config.toml
num_hidden_layers = 14
hidden_size = 256
num_attention_heads = 2
num_key_value_heads = 2
head_dim = 128
intermediate_size = 704
vocab_size = 8192
hidden_act = "swiglu"
norm = "rmsnorm"
norm_place = "pre"
norm_eps = 1e-05
positions = "rope"
rope_theta = 10000.0
rope_fraction = 1.0
qk_norm = false
attn_scale = 0.0884
bias = "none"
tie_word_embeddings = "early"
parallel_block = false
extras = ["some layers without attention", "local attention windows", "hashed n-gram embeddings", "a smear gate", "learned residual scales", "skips across layers", "capped logits"]
init = "normal"
init_std_qkv = 0.0219
init_std_o = 0.0
init_std_up = 0.0219
init_std_down = 0.0
optimizer = "adamw"
learning_rate = 0.00109
beta1 = 0.9
beta2 = 0.95
weight_decay = 0.14
lr_head = 0.0147
max_grad_norm = 1.0
warmup_steps = 235
schedule = "wsd"
decay_fraction = 1.0
decay_shape = "linear"
final_lr_fraction = 0.0
batch_tokens = 65536
max_seq_len = 512
doc_mask = true
train_tokens = 533800000
max_steps = 8146
dataset = "wikipedia_en"
Each number is 128 + 24 x the weight over its row's rms, rounded and kept within 0 to 255. Layers, rows and columns count from 0. Numbers have three digits each. The size before them is the row's rms in percent of the matrix's.

# gate: layer 7 MLP gate, 704x256, rms 0.0465, rows 55-110, columns 192-223
# up: layer 7 MLP up, 704x256, rms 0.0476, rows 55-110, columns 192-223
# down: layer 7 MLP down (transposed), 704x256, rms 0.0444, rows 55-110, columns 192-223
gate55 099:093148104085107143110140159143098132144134103109115135089109151090112177084131082150154150124163
up55 106:122140127126201124121127144115084082110108102133164147142123130127135155097119120112179127166147
down55 102:080131123081077123157142125120125142135133131103099085126114136112148189088126094163176103168144
gate56 097:140097123128121103139106180162112152108118131151160114170164077125126134139142162067113115154126
up56 102:161120174163076113173155115146123120194121151134080113127125131130153119144117136123141139086107
down56 105:154099140127110113118139100125129104164125128105105129138122165139127110139113109161123185088116
gate57 100:163125108130105121167165094103106108107097122127128137143120078133185143120092119128109118112120
up57 094:154148114140125121134133121113128153129126134144137079148090145122126147129147132154160093094138
down57 097:100116133161152127121126150149130132121110116107174109124135127096143122127169136132170141162141
gate58 099:119137080146104150116100117165097116105120118092150107162149132145074128091169154129158166099143
up58 100:140147117146148125139116148112138154128102127135145133168192160125113135086103122147118143143126
down58 097:097124102132163159126116082140087126163124132114157115142179133126153131132130137138108158092122
gate59 113:107102096113115070121136101164112087107090122120127163118116126116107146115159144115127138129137
up59 101:139106159106113117108141154108145133132149133141192171083150126110144144140130094134096139104113
down59 098:152153159122159146139115142101133160180150118151112119108152130111164132140115109129132156062109
gate60 098:093107108173065126115133120143116140161094111140136116107127098148090120138168120095111125105141
up60 100:166174139119134152112137130133142147129098075129122147112157166161109128123157147116166121121117
down60 111:136102127133102106134122105116106128105102142146127143154142117137127108142125099116088112130156
gate61 101:132127126123114118128142148141167115087115084109086131119108137135124115102130124126131181154165
up61 098:180134117093094128142153128152110168160080093141081144118134125142128148132157133144130086155119
down61 100:091154137116129109130162114183135134131134109111145154110099095099123124118150109092109115152138
gate62 099:174162135076150159154092127156125107090133128118121137107148102072127137141161104143111117106095
up62 097:215121054139174129099119158121129179118132137114119130146136130150160156092118128151171105137152
down62 097:150108156102128135111116147165087106095121177132119103114145150095119119141185134132144104141079
gate63 098:144127135105130142163133114178089173132130141098109158126180112158117119126104105102135135185141
up63 098:116117160102087095157113119161163131113146132105146137130123167132178127146102114125109165113151
down63 099:125158145178089129117107106138126108101131140125177155133110135104163097136118116146111091142125
gate64 097:107120103115150101111101160145095121124132117135109125171122171170131146105124136114130125122101
up64 097:145125099159140150173125109159150121121137167113160111140161090148152158118116104116140117084087
down64 095:142098067158121105182107118145138162130118118106157114150152128192150161119124111143113118099082
gate65 093:138162103154105129083098086124147162110075115131135156127108084148125092117094118128118141108099
up65 094:095092134078122197134109133136122089124104137149072132126128155120184133161142153085138145169114
down65 089:128122119090170123112126165140088141139127114101122163174137137162130142123152113149141118099115
gate66 093:131079084099171124133131077151104121055128107135115105158112124164121141113107142133131157070179
up66 096:130176142141126125100127087131117097113112176158091102151111139136117103107168146113103123111105
down66 096:127067138128140148119141074097098101102138162147077134158111115130131127181140125118134127100117
gate67 099:160097098073141087111146088086148107130150124139094130124129092099117097112151112151159170159141
up67 100:095111147138099154115121102161146165120106137123130104122110151107097111125144141136116120153110
down67 098:125123132166070164132113169171136101113097123063140112131101113102099143121141128117152128081133
gate68 101:149081079105102097103115117131101198140143156143133150136105128129098170157147165140108104139135
up68 101:144116124111118102128097135126124152156138146089118177147119133173111120092111168140142116120134
down68 100:189123099118085137161144099158108153174126120073105130148120135131147144060140132165149111147123
gate69 103:120158096139104141114085120095123115100132106093112129123127147172092098107121126097133171104151
up69 104:134136146153119123110110119112150126083146087133147124141143145125112097116086138133131086124158
down69 099:123118145116157154108093147102115102117151138129130122096192083136108140091145143129156119122129
gate70 087:126135149125104129140129105093146151149119130088129119081156162096121131168116139121158132143090
up70 095:124134112113134161130125140134155119144126145090088102132127138112151139090153136103113107137139
down70 098:125102129189133143127136145116165124138149119147148113118121141114121140104120172153148118090102
gate71 104:155153051108125103142105144095085139106094164079104134144132079108145131127142130123124131141107
up71 104:140136108097127135133153099110072129105107141183162123113160137141112152102150134127123099146120
down71 102:115164070133121138151134088114073128136082126121138092104159116145115127118162156095170117135095
gate72 089:105107116090096141146125139145095101196105129101129119107134149146123128116121163141158132109088
up72 096:121123205135096129121152151136099143106138141156145125157146168170146119135155093089144113081101
down72 096:150152096138149141112138151073148161182103157133108152075134130136120097117114117162113114140120
gate73 101:169098133149138147100113091125112150129102130180139116121129112136085131150120123131129143116108
up73 101:138144125138179154109117134110136127097141130119152085157087107139112135114148134118124105177153
down73 098:166116114137135162066131083118112094153094153147115111128166110119109106144140128154142123098117
gate74 091:156120112177165117133149111134144116126100101095147131117097165143097180084126113108102139089132
up74 087:090138123132125169114122131101140156173144137110129142103147074123134148150115127172146101152102
down74 085:143126136150143108146102147134154105084125134106142113152125148148151145114127102121148127116127
gate75 088:137123123149141161120116109116124082130125111106127103134099126130152138153121125096120157088105
up75 101:140107091098159124131116100134128148169140175130111106159137084109122147099101154141141111113154
down75 101:116115163156123134131125136138135137081122119110165129109111100108167084105120150170143118124116
gate76 101:161117125087086156077139165104103088134139131124140120119102126090128129107130152146150134110137
up76 107:164133137164154109118094070107139156127115103118120131141124084092138124109121119147140127166138
down76 104:148161105121111095121141101130153079097093137117117139137146130139130154103132140107077094148123
gate77 096:125123117096130148126061112151152138102111141163118177159092161099149108117153146138144165152105
up77 101:070093155109158110133134124152123124080143139132132083079153149108129152100117110128138144145136
down77 104:115144134132138121122128094097123123098096172161145081107128126123109140143120114120173122158107
gate78 104:108130101107155128097117107101124114152153156111138109147128133146092068151147144132158163168114
up78 104:107154141103153147107104117101168160090198139102095148109140111127150125124093139100136166149126
down78 102:111162141102158123123085135124133156129190134108135149137141157147112130153140123116109132159133
gate79 120:126131142142110084150135135159127107115136108114130138123166141118152120113137092127121133113107
up79 116:156103085128102106154136127130079112131113099129141176125112100202102100101157124119141133112151
down79 114:124140087097083152126086111121114151141145150115105108134126119161118142136119146113121129137116
gate80 105:140123127116139103136175133138168091093118107111100133085093130119133148129150142126057178143150
up80 093:084122128080134131163143131162162148158129125099115141145123145135116139129110112111088132149149
down80 093:093120148129086093133069122092114144117121148157152086115148122153144134112149091116148123186135
gate81 097:138139093128146142140147172112131153099162160143144101181102173108135117103142125109126088127135
up81 093:121147136149157153131102103119156152083152139152113119137197151098159126107128133153123083131147
down81 094:097172140131120137153130109116143132073158133119129139087133132100154097143121094108127105101158
gate82 102:146125129110101127134117137106114092102124128095088158111097103099129151137123121093127117099186
up82 107:113140140135158112136149158150125129102117102125137115129151136160146092161145140153114140139118
down82 101:118125117142147130131149148167111164118133094130128114120143135146131096147124124146114138166101
gate83 096:132123074137146146130103122146180118089061145130102119152077139134087121106120133100164116121139
up83 101:138163141097133118127108078120125125145109144090091101160132082094135135120118197153151127158145
down83 099:140132155098081113161124147128107150123170149133153114120192083123111167127129157119142144095132
gate84 101:103164066130127154111117122104101144122141135121127099099114146157154162107098131108087164125127
up84 097:092107170127128083112149153131156112075122096102104119095094077095081129128123115082132109160108
down84 098:140107146153110112125113158125103153115120072161119116107096095130125128137116157115154123164097
gate85 100:113088067102148138131143149126131097145128184139146142117134132090128113133127174121102127119154
up85 099:104150181111102121126179124150134095141144101161167095102142114150137125119154149108138095089102
down85 098:093144200126114135111129138098104134129158063154163106157109141157117168149135103098155133097102
gate86 105:098105151142145073146147147133152152148157123111116176140118096130133126127154145130161111080137
up86 098:129100110130136152085141082133141120100106149125148134159130094155093130151136176150114144161136
down86 100:137138153138149117123117107113128151143134100135179112188117152074147111139127131127144149128110
gate87 118:180117128112108092113116097097152114142106115107106114121121131084150146097144130146110131134147
up87 115:159116117150148119131109153086118161105130133143080120119126111140092125107145168162123125111122
down87 112:073144132127122099108057090121127106119093130129140109129132135137151147115136094136145070148132
gate88 095:134141121131128131126100140077144165103151133097139125158096141064115152158141138133128174128164
up88 103:164138106118143102154145120177125137116103142132106150130117077112143093146126158096186115122121
down88 107:134123127126136114104168133159114092125110132122129144121163121156130104113101116134139136124140
gate89 095:092113106065091118112143159123119140133098100127154118150077123117127102090163101126119157112115
up89 104:189136130140147152125102106158168158134093139148088141084129117134107142111144093128146134101131
down89 103:091161133149124125143123112096120112092122120150097106141111128147122121106148126175131124155151
gate90 105:125164162121135170117131149110101154118147115126151118156126109104094079129143120163146142150119
up90 108:120131122170161092159119125154153118119181144158157139123168182108131112108090119111122118105145
down90 109:114136110148131111111151100088129142142182160128178137144140146145122127141125128090083135111144
gate91 097:134168116096170129148158138075120132092126149138127151106126108137121140118129105115134132172164
up91 099:140125081143113080128140131160165137118156137114083147126092094189135143128136150137114150135113
down91 097:127162110157135101130125134145158101098133155110107148110083118138149118118141148158145135110110
gate92 102:149124149122133150143142165136143139139131119113155117164100105099121119131118143143134159105132
up92 100:154145125140098192132073160146131136192130150125115154147159133147099128120166135176127151095078
down92 099:111129118102166102146124161099135150168165135097139140121145139131117106115148145150102170103112
gate93 096:080140114136155128121083172110165138115161115133118109144105146106131143161098096117118117128163
up93 093:094108140110152127139139109148112129149123176163124112144171128104134126159142121155134130159146
down93 096:153110110130159134122123115106135195132098175159092142146152095126127105136142146116094101141157
gate94 097:130165110092129131122110100130120119063154107159188101158121099141140130100142142133144095147144
up94 095:140113129128164113099096134134098114131162140104155117149127139142086126140085178176124106128130
down94 096:114165140100116105148124094118112112152091164108195106091113099141109122176126131154121100137107
gate95 097:158104131085159126132143150146088121154098145150088113131159142129062104138118156129152144109113
up95 097:137156134089160129130144126111171148115118127077137162098084127069111087107122139133147160133146
down95 100:130154147106108162105147111118137121109134142110093096107098142115126104137177139137135059119122
gate96 099:114181106131188112109115167106123127103099084142119105125133097138108152133130136120130129144159
up96 100:133164137136120103122116106121103149164137131123105107113120126125134153118121110112169117160155
down96 103:146134127114137112117124120104113152133151136141123104124118135135100113108135094107148168108152
gate97 093:128109106097117115140136206140114129128118099144177143127123093131109095103161135127140123139111
up97 092:098122079098122149134110134127136062094097126117172159124110142118134083133099158118113127103086
down97 094:114119153127128149128127134108165141095126132157103116089105158135114145145143132132138120144093
gate98 105:153115110114147107088140102142106140079135110112130095144147115138105185110170156145125116136127
up98 101:138136113061115117128099113178180142115122099120077156110071156120156102117105152117123114100167
down98 094:147149140104128108085116112153122133139100164095118111096113079127068145140082134146183122142156
gate99 109:149156123143083130106116145175087127098103132104098116138143143104119131101152145094136130088144
up99 105:117151155132148123130094108137140152126109104124162166088086148155199133112090149149112116169137
down99 107:116165111085143121143072115118118126143144148087127143124114156178138146152112134177118115148161
gate100 103:151114133142130151138113141147091131105125105128112162136087101151089136124123075082125149124098
up100 101:124094129128125132122152108158152130175140143121048088139161108096134088150122085202101125169132
down100 102:142109139144154164124151102151141139168142171143087109162133158130150107108131157143131157140150
gate101 096:102092111106126132161139162112126087098137147118134141138129137122108077202117102103109104087103
up101 096:121146129174154113136164103117150140144137117118151106153187137118120132108127120147154125128119
down101 099:104117113135145110111134121127139108110137135132171099147137119125108127125142135158144128132133
gate102 104:126087138067139135118115146142102129120112117116148132149132146076145157139127152131116132115109
up102 101:155131118108168120109115144143079145150111121142118120150074159097104133131133134127104092098140
down102 101:170135126058122133149146135124133103119128154127104147139109133101124104103137100140133125157151
gate103 090:139139191160131165093130088130130129128083115118126118155125077133106149140117198117132105133100
up103 092:115150127131102146130144105115156088154145114093121110137099143139122109115114123147082123145122
down103 096:119116123122117104126111127139100139122129138110123126100105159092135102106181098143126121122121
gate104 106:096108104150132133139161151093122110130141117090164136090122118135134129130123141116125168132079
up104 102:137112110137132119162122158119110131143153118066118118139121110117136140117174147112118161145149
down104 104:125144139132126085137129109101119137096149090108136080102101109142160128120121115133112143151153
gate105 094:125112155160150111139133137144178142132135144136117138110162102138154128134097142064139143109146
up105 095:125131164127127158160160132136131139155129147116171078131144115102163108118100133141151127162112
down105 097:131153118132131141087142102111113117105152146128149109122057119132122144097167091195134098126124
gate106 099:115121114164125140119115117148129116157168160182130102111109129157111143155114118111095155131134
up106 093:137096099123105125109144112123085151111128119162070147118149142136120132160122075140173129107142
down106 097:127155120166133155134114114163144140106120119095115123095132166103107114138100136087144093134094
gate107 096:152140157126098126124117076133129125126115113112107097092170116098145171020118154066109141166144
up107 095:133187152163136103139126135152150092135112120117190106082131134139159113131128114135165126148098
down107 099:112116097161152136130105114127103123111126127128095121160130128130102126088119108102105110129143
gate108 098:152137148125140111139155121137126127097073138117090121102156162168090170120134141128120197147114
up108 101:079120112131114140091157113077120111146123111134140142100124146096125125122108131130126138181162
down108 100:163122115093136126154117126100095131121121132117086140112144181102122122065119150110116152107106
gate109 100:068088149141116134110127151126132108116140109103117176090071107095101088126129146162116127116142
up109 094:098153119117147132098119117113120140105162079128148074104123120115144131131077108104106172140101
down109 096:101129133120108137093136131114097119084133093142126098117093131196105134149135146108099154142101
gate110 101:127113120153134140080121131123136129123117130086151141160079118123097143141136149141086123113126
up110 100:105116158158103133153129166183121111107150135110093143097130108182109135141122103084121110134119
down110 099:127112138172112115131125161176148115086148129118115137107111118168114144119114098100159141128105